Weights of a small GPT-style language model, trained from scratch on English Wikipedia.
Size: 8 layers, width 128, vocabulary 975, 2.67M parameters.
Architecture: rotary positions, untied embeddings, hashed n-gram embeddings, a smear gate, capped logits.
Training: a variant of Muon for these matrices, 138M tokens, 8429 steps.
Each number is 200 + 20 x the weight over its row's rms, rounded and kept within 0 to 999. Layers, rows and columns count from 0. The size before them is the row's rms in percent of the matrix's.

# layer 4 attention output, 128x192, rms 0.232, rows 0-67, columns 0-47
103,199,227,212,167,200,208,173,208,212,224,189,205,193,179,217,198,231,184,227,220,225,202,193,188,214,192,214,203,182,151,206,199,215,181,235,232,195,209,201,186,221,221,171,201,179,200,212,207
097,209,243,209,206,210,185,190,199,189,218,208,213,218,201,159,185,224,194,228,180,186,209,167,194,196,153,212,171,206,169,212,180,196,187,182,196,184,186,200,198,201,190,198,218,179,215,187,192
088,194,206,224,194,201,181,182,221,190,194,145,201,179,187,190,181,210,207,179,219,183,178,199,202,240,194,195,193,177,179,225,203,169,181,200,228,163,224,205,175,168,207,161,169,205,204,212,211
101,223,214,194,190,193,190,186,190,214,172,187,204,156,208,212,199,216,220,204,182,202,189,192,211,221,236,214,227,225,176,172,185,213,199,213,196,194,218,179,208,196,186,187,193,209,205,197,235
100,180,208,180,161,205,184,198,205,202,197,210,189,191,219,209,233,193,221,197,209,231,206,206,206,175,180,209,222,192,173,219,177,180,224,228,200,183,218,212,164,224,176,192,178,227,192,174,190
106,207,191,189,179,165,182,199,196,213,176,198,204,208,210,216,213,188,200,172,215,190,170,207,189,207,208,203,234,220,189,188,211,211,235,168,197,181,170,185,172,186,226,229,175,212,195,206,204
108,226,209,201,195,217,228,249,202,214,209,204,218,195,206,210,198,217,197,189,177,225,180,183,197,233,196,185,202,222,208,153,203,175,194,231,173,213,225,208,187,206,208,226,205,241,190,194,219
104,193,189,190,225,176,206,183,196,198,186,179,193,169,209,206,179,196,200,188,225,179,206,222,184,183,211,196,197,219,174,224,217,175,217,199,201,209,226,178,200,199,181,186,215,220,196,226,180
108,226,196,205,176,216,207,234,194,174,192,183,201,201,179,203,209,234,196,222,211,189,198,193,184,205,202,206,182,195,188,243,193,193,192,197,189,216,176,196,196,198,187,179,176,169,201,189,178
091,191,213,192,210,207,192,184,183,203,174,211,203,192,203,209,212,218,207,191,190,218,199,171,191,225,217,197,212,189,205,184,182,203,224,183,208,183,207,200,183,175,228,175,221,182,185,219,233
105,225,228,212,185,201,195,220,199,220,192,186,192,172,179,194,178,168,188,213,195,203,229,182,241,187,214,155,166,199,202,214,181,206,212,221,178,202,223,190,201,225,226,166,181,198,190,197,206
096,198,183,175,214,176,163,197,224,211,213,215,218,226,201,207,225,184,198,182,235,205,170,187,231,190,185,186,190,192,196,223,219,213,222,215,202,181,146,193,228,201,197,203,208,184,194,202,175
101,194,205,202,205,175,222,205,206,195,210,224,194,201,190,205,190,185,215,189,234,211,231,226,214,189,202,190,215,215,249,206,225,206,203,199,203,229,220,192,225,224,221,164,193,219,181,199,177
098,193,194,194,214,180,212,177,169,173,210,214,191,214,187,184,211,196,211,224,199,196,184,184,192,234,200,180,191,233,176,192,209,205,187,189,155,198,217,156,186,237,198,202,220,217,173,223,208
092,177,181,179,192,205,202,192,208,196,190,174,199,192,199,213,195,233,199,198,208,224,208,201,217,221,194,234,198,181,195,191,212,201,167,219,193,218,215,199,209,203,199,212,184,198,200,170,186
100,206,202,211,223,188,190,211,214,212,190,192,216,189,220,242,201,216,207,190,211,208,222,203,214,224,168,169,175,192,175,179,208,224,159,158,195,208,213,220,206,184,204,196,190,224,215,213,200
099,198,183,194,175,231,208,211,227,165,198,213,207,192,168,151,200,212,206,192,199,219,165,234,215,183,176,216,219,215,183,212,199,204,208,206,207,223,186,234,189,173,199,204,182,192,176,180,204
103,214,213,184,213,196,229,200,187,196,165,205,217,190,224,190,191,180,204,182,195,201,237,201,247,178,196,191,187,185,226,175,183,183,199,195,207,206,210,237,192,191,209,217,198,199,197,231,216
090,190,227,165,179,191,208,195,186,201,197,200,178,209,210,197,212,217,193,190,167,193,175,179,193,195,197,209,200,219,230,200,191,196,177,214,205,187,192,186,197,190,180,178,186,183,228,196,205
093,213,162,175,228,206,200,167,238,223,188,210,169,232,209,188,210,229,218,225,224,190,188,178,190,192,234,158,191,204,162,211,203,195,169,203,245,202,188,219,181,191,173,188,196,203,209,206,208
097,185,223,174,225,230,172,224,192,171,178,219,199,202,209,197,191,212,190,196,220,208,186,196,220,198,193,204,196,224,202,214,234,180,219,190,194,192,200,181,219,194,201,217,202,167,225,214,186
104,182,210,220,162,204,194,216,202,189,205,211,214,207,212,214,210,200,185,182,147,188,194,224,198,167,172,225,222,188,214,194,194,200,211,158,223,155,178,185,184,183,221,200,196,201,176,191,172
107,211,228,194,182,205,216,214,152,195,200,187,192,195,157,218,183,213,224,192,191,237,222,203,197,199,203,199,187,178,196,214,192,185,212,223,215,230,198,213,169,181,195,187,218,187,178,213,172
107,213,227,192,203,200,175,191,192,200,196,218,230,209,197,180,185,203,194,189,185,177,195,198,189,216,204,211,215,186,155,230,194,213,203,182,224,227,177,216,184,187,204,211,217,227,203,180,219
106,193,202,190,179,164,171,159,183,204,194,197,182,181,175,164,219,229,216,207,179,209,202,186,156,222,177,188,186,239,203,171,171,224,196,171,196,173,166,173,188,148,157,206,180,190,205,183,206
097,203,206,193,195,207,188,194,213,218,192,170,251,229,202,165,168,194,204,241,206,213,177,182,190,199,203,204,181,192,192,213,187,206,232,191,221,185,182,192,199,210,207,164,184,194,198,213,225
110,216,227,209,175,179,208,202,175,185,210,160,201,208,208,211,173,209,173,177,202,202,197,208,174,186,200,189,216,193,211,190,191,190,217,235,190,227,187,220,155,217,180,212,213,177,206,184,212
108,209,210,168,232,167,203,219,196,187,192,218,198,204,180,213,199,221,208,182,166,198,201,202,201,165,221,198,190,205,205,197,215,194,185,192,171,207,190,186,216,199,214,227,215,200,210,175,204
100,219,188,189,209,202,201,208,150,177,179,201,171,206,164,193,195,190,189,171,229,220,238,208,171,182,183,207,218,185,222,201,225,214,237,218,207,200,209,192,218,218,186,226,213,193,179,199,173
099,187,228,224,187,200,199,206,232,198,233,188,252,194,221,216,175,211,217,215,180,186,176,216,235,183,211,206,206,215,188,166,200,169,200,202,193,176,211,218,182,201,249,217,178,170,173,202,193
087,180,211,221,209,189,195,177,218,217,219,219,204,190,208,213,200,215,171,240,235,213,227,208,173,206,223,225,184,201,190,186,181,213,214,208,208,186,184,168,195,222,193,225,165,221,199,206,215
121,175,222,215,193,183,199,195,191,220,184,177,202,190,197,162,184,173,207,181,181,185,194,184,200,234,194,190,200,196,191,168,177,176,205,226,218,186,228,215,195,198,200,201,200,177,214,177,201
084,192,194,189,169,169,194,202,192,245,186,226,215,209,184,182,206,203,200,194,197,197,240,159,194,172,199,197,170,187,197,218,196,196,216,184,214,191,199,251,238,202,224,203,202,205,218,185,211
103,197,170,221,191,203,202,209,226,209,198,159,172,192,207,225,165,198,208,215,199,168,171,179,199,193,221,196,179,185,209,217,163,156,184,194,170,167,194,209,190,189,194,189,169,183,175,164,218
099,227,190,183,210,212,179,211,206,203,211,185,211,233,167,203,194,191,157,214,218,235,171,216,181,198,200,186,217,224,194,215,198,154,199,194,201,199,183,210,184,236,198,192,222,213,208,222,216
100,225,203,175,223,250,184,219,207,210,191,221,232,211,200,211,187,200,197,195,190,194,201,216,180,223,200,216,181,219,184,217,168,191,208,213,196,217,190,199,212,205,211,214,194,196,233,202,248
096,204,164,224,224,189,201,183,196,201,212,208,198,225,225,183,204,183,196,190,203,196,203,196,193,210,219,200,181,185,189,244,207,209,227,172,221,236,176,221,218,204,205,203,203,187,173,204,248
092,189,206,224,248,203,225,222,207,183,226,179,239,167,220,217,188,176,211,215,199,189,199,175,190,214,238,204,218,214,201,203,227,190,180,177,174,194,206,212,200,232,171,212,203,209,201,214,197
101,217,227,196,246,193,219,213,174,193,216,217,180,222,187,205,220,212,233,195,157,162,182,221,174,217,203,208,181,218,191,170,174,233,204,187,194,183,194,187,199,148,163,218,209,237,206,214,201
102,176,171,210,188,205,215,191,221,209,207,190,180,194,185,203,219,199,223,171,213,202,202,205,211,206,197,193,165,210,242,196,217,223,192,195,195,242,178,199,210,216,220,190,193,182,190,194,208
090,192,213,182,224,217,219,211,191,230,226,190,210,189,193,198,232,178,194,222,221,225,211,209,197,178,229,225,214,182,207,177,167,237,230,191,200,207,178,202,190,200,181,200,200,199,217,200,226
096,220,192,208,213,200,197,165,206,203,202,221,199,199,243,202,196,172,221,203,215,171,204,174,219,190,188,172,192,185,213,207,214,217,167,163,202,210,193,180,187,203,210,216,221,188,188,187,194
107,181,180,221,176,189,229,206,211,186,218,198,198,191,214,190,224,176,185,209,195,186,196,203,226,173,190,218,213,176,233,187,214,216,190,168,214,177,199,225,210,213,189,198,179,194,207,204,222
098,180,224,206,214,225,228,211,229,186,200,221,171,180,202,207,222,219,196,174,187,212,215,217,226,187,199,227,240,196,231,196,213,222,199,176,202,209,201,175,192,172,163,171,193,182,230,185,199
103,200,214,198,211,167,183,197,215,214,200,187,223,212,184,216,198,183,185,167,160,176,200,174,218,212,199,205,182,186,201,201,207,229,194,233,214,197,177,195,176,196,232,178,205,218,211,200,192
095,212,202,221,183,228,182,210,201,197,219,217,198,173,198,218,205,211,190,206,214,183,192,213,217,177,192,199,222,207,182,173,180,206,218,197,184,189,228,170,202,204,210,189,216,187,212,229,211
110,197,207,231,183,210,220,164,197,212,177,196,215,205,224,208,211,181,206,226,188,221,216,195,200,208,196,209,220,202,224,153,194,187,183,179,195,196,227,160,195,216,220,201,198,200,154,219,179
115,211,187,221,216,202,209,174,169,221,185,215,202,190,211,170,222,222,229,195,211,181,191,200,193,212,206,199,172,209,183,171,220,192,167,199,183,205,172,220,203,198,221,205,231,196,180,180,174
101,204,217,202,203,213,177,160,195,205,193,232,217,191,217,197,211,200,258,216,187,182,218,227,199,209,202,206,186,213,182,217,183,213,204,191,205,175,206,223,240,209,189,190,227,215,197,208,202
099,216,198,200,191,195,210,207,237,212,190,169,216,221,212,221,198,187,196,174,162,203,194,213,180,186,196,208,205,197,190,239,228,241,209,173,192,202,185,191,216,199,234,193,208,240,208,210,204
092,176,207,231,197,205,186,187,240,208,191,180,188,225,226,203,193,186,206,238,224,191,201,158,198,184,188,237,231,192,206,194,190,185,205,223,206,201,239,226,207,202,223,179,187,182,192,189,203
103,201,205,211,222,226,218,188,244,166,202,220,179,192,191,192,225,191,190,186,206,182,211,227,212,197,187,212,235,226,204,202,227,207,200,201,207,211,192,172,199,219,223,206,229,196,197,232,190
096,228,207,169,195,161,226,177,225,197,210,195,199,202,186,242,178,189,183,223,196,201,191,200,192,203,213,198,213,183,195,203,189,195,206,207,219,199,231,180,206,192,191,185,219,240,202,197,185
082,165,156,211,217,220,173,182,189,189,208,167,175,230,229,166,219,208,177,225,179,228,201,170,212,196,198,217,181,193,161,170,199,191,187,187,213,221,225,178,237,208,183,207,180,209,191,171,205
090,165,198,225,172,178,210,207,237,214,201,213,179,200,206,223,202,229,213,216,200,187,230,195,243,210,192,185,206,236,188,199,188,237,214,211,187,214,208,213,203,176,185,208,191,178,193,211,172
106,204,202,239,187,212,184,207,204,193,170,206,157,199,218,217,191,164,182,186,139,247,196,199,194,222,167,229,196,212,208,209,189,220,192,207,216,234,200,200,228,207,197,195,203,203,188,233,198
093,189,192,192,253,203,167,219,186,184,184,216,175,176,201,190,207,172,186,208,191,220,211,200,200,231,154,201,224,196,171,183,223,213,217,189,185,217,211,212,175,192,218,234,224,207,180,164,198
088,171,196,178,193,228,184,202,194,145,230,203,214,209,208,217,190,226,167,220,217,198,213,225,199,181,182,192,219,192,179,187,199,195,209,189,235,201,204,219,186,162,213,207,198,207,220,203,165
106,225,186,209,203,171,190,205,224,165,213,182,192,208,187,212,197,195,173,193,201,217,186,213,200,214,184,184,202,195,189,212,232,212,205,201,184,176,184,174,208,170,220,222,222,196,195,170,158
095,185,207,131,195,199,223,214,184,191,215,196,219,173,197,224,164,212,183,160,231,170,217,184,192,181,217,196,186,196,228,197,194,177,197,193,228,192,204,190,199,208,166,228,167,212,213,201,200
099,234,201,166,201,154,207,217,179,207,205,188,193,187,187,215,206,193,210,171,231,194,178,202,200,200,201,205,235,187,189,186,202,221,203,219,164,182,203,190,197,209,199,208,180,217,171,214,210
100,195,190,189,195,198,219,198,183,192,202,225,193,185,194,189,209,205,202,180,201,230,192,230,187,201,204,207,187,194,210,195,196,164,192,221,263,186,192,194,210,191,161,169,215,191,212,201,172
101,200,188,230,249,205,219,153,176,218,184,197,242,212,211,215,214,190,202,190,182,209,207,187,189,204,220,190,209,197,205,198,213,199,197,189,214,172,185,184,200,207,198,206,201,221,171,204,207
095,194,189,189,178,192,186,216,195,182,208,214,224,193,219,211,182,202,195,196,203,203,222,190,207,223,253,199,204,221,192,171,206,204,197,222,196,198,240,195,180,200,175,216,202,167,208,187,224
081,201,209,186,214,213,213,207,176,194,228,212,218,215,188,163,226,190,228,184,184,169,197,197,204,205,240,182,195,207,196,164,206,175,185,245,204,177,189,176,218,254,167,211,213,199,227,205,230
102,197,192,193,230,216,209,190,170,189,227,225,191,206,221,197,199,218,190,193,245,203,226,229,198,226,194,186,179,213,198,205,190,185,195,202,180,213,185,192,196,173,206,205,197,188,211,190,202
114,196,198,201,190,187,203,201,210,188,209,217,189,219,212,200,187,189,191,226,232,186,214,190,205,163,188,234,207,222,215,204,216,194,193,208,185,213,173,229,200,166,202,225,185,192,200,214,181
082,161,177,178,169,236,203,176,209,198,172,220,237,189,207,176,186,209,214,205,183,200,186,196,215,199,216,205,198,217,220,205,197,202,171,191,212,193,238,176,201,215,204,245,199,180,197,216,215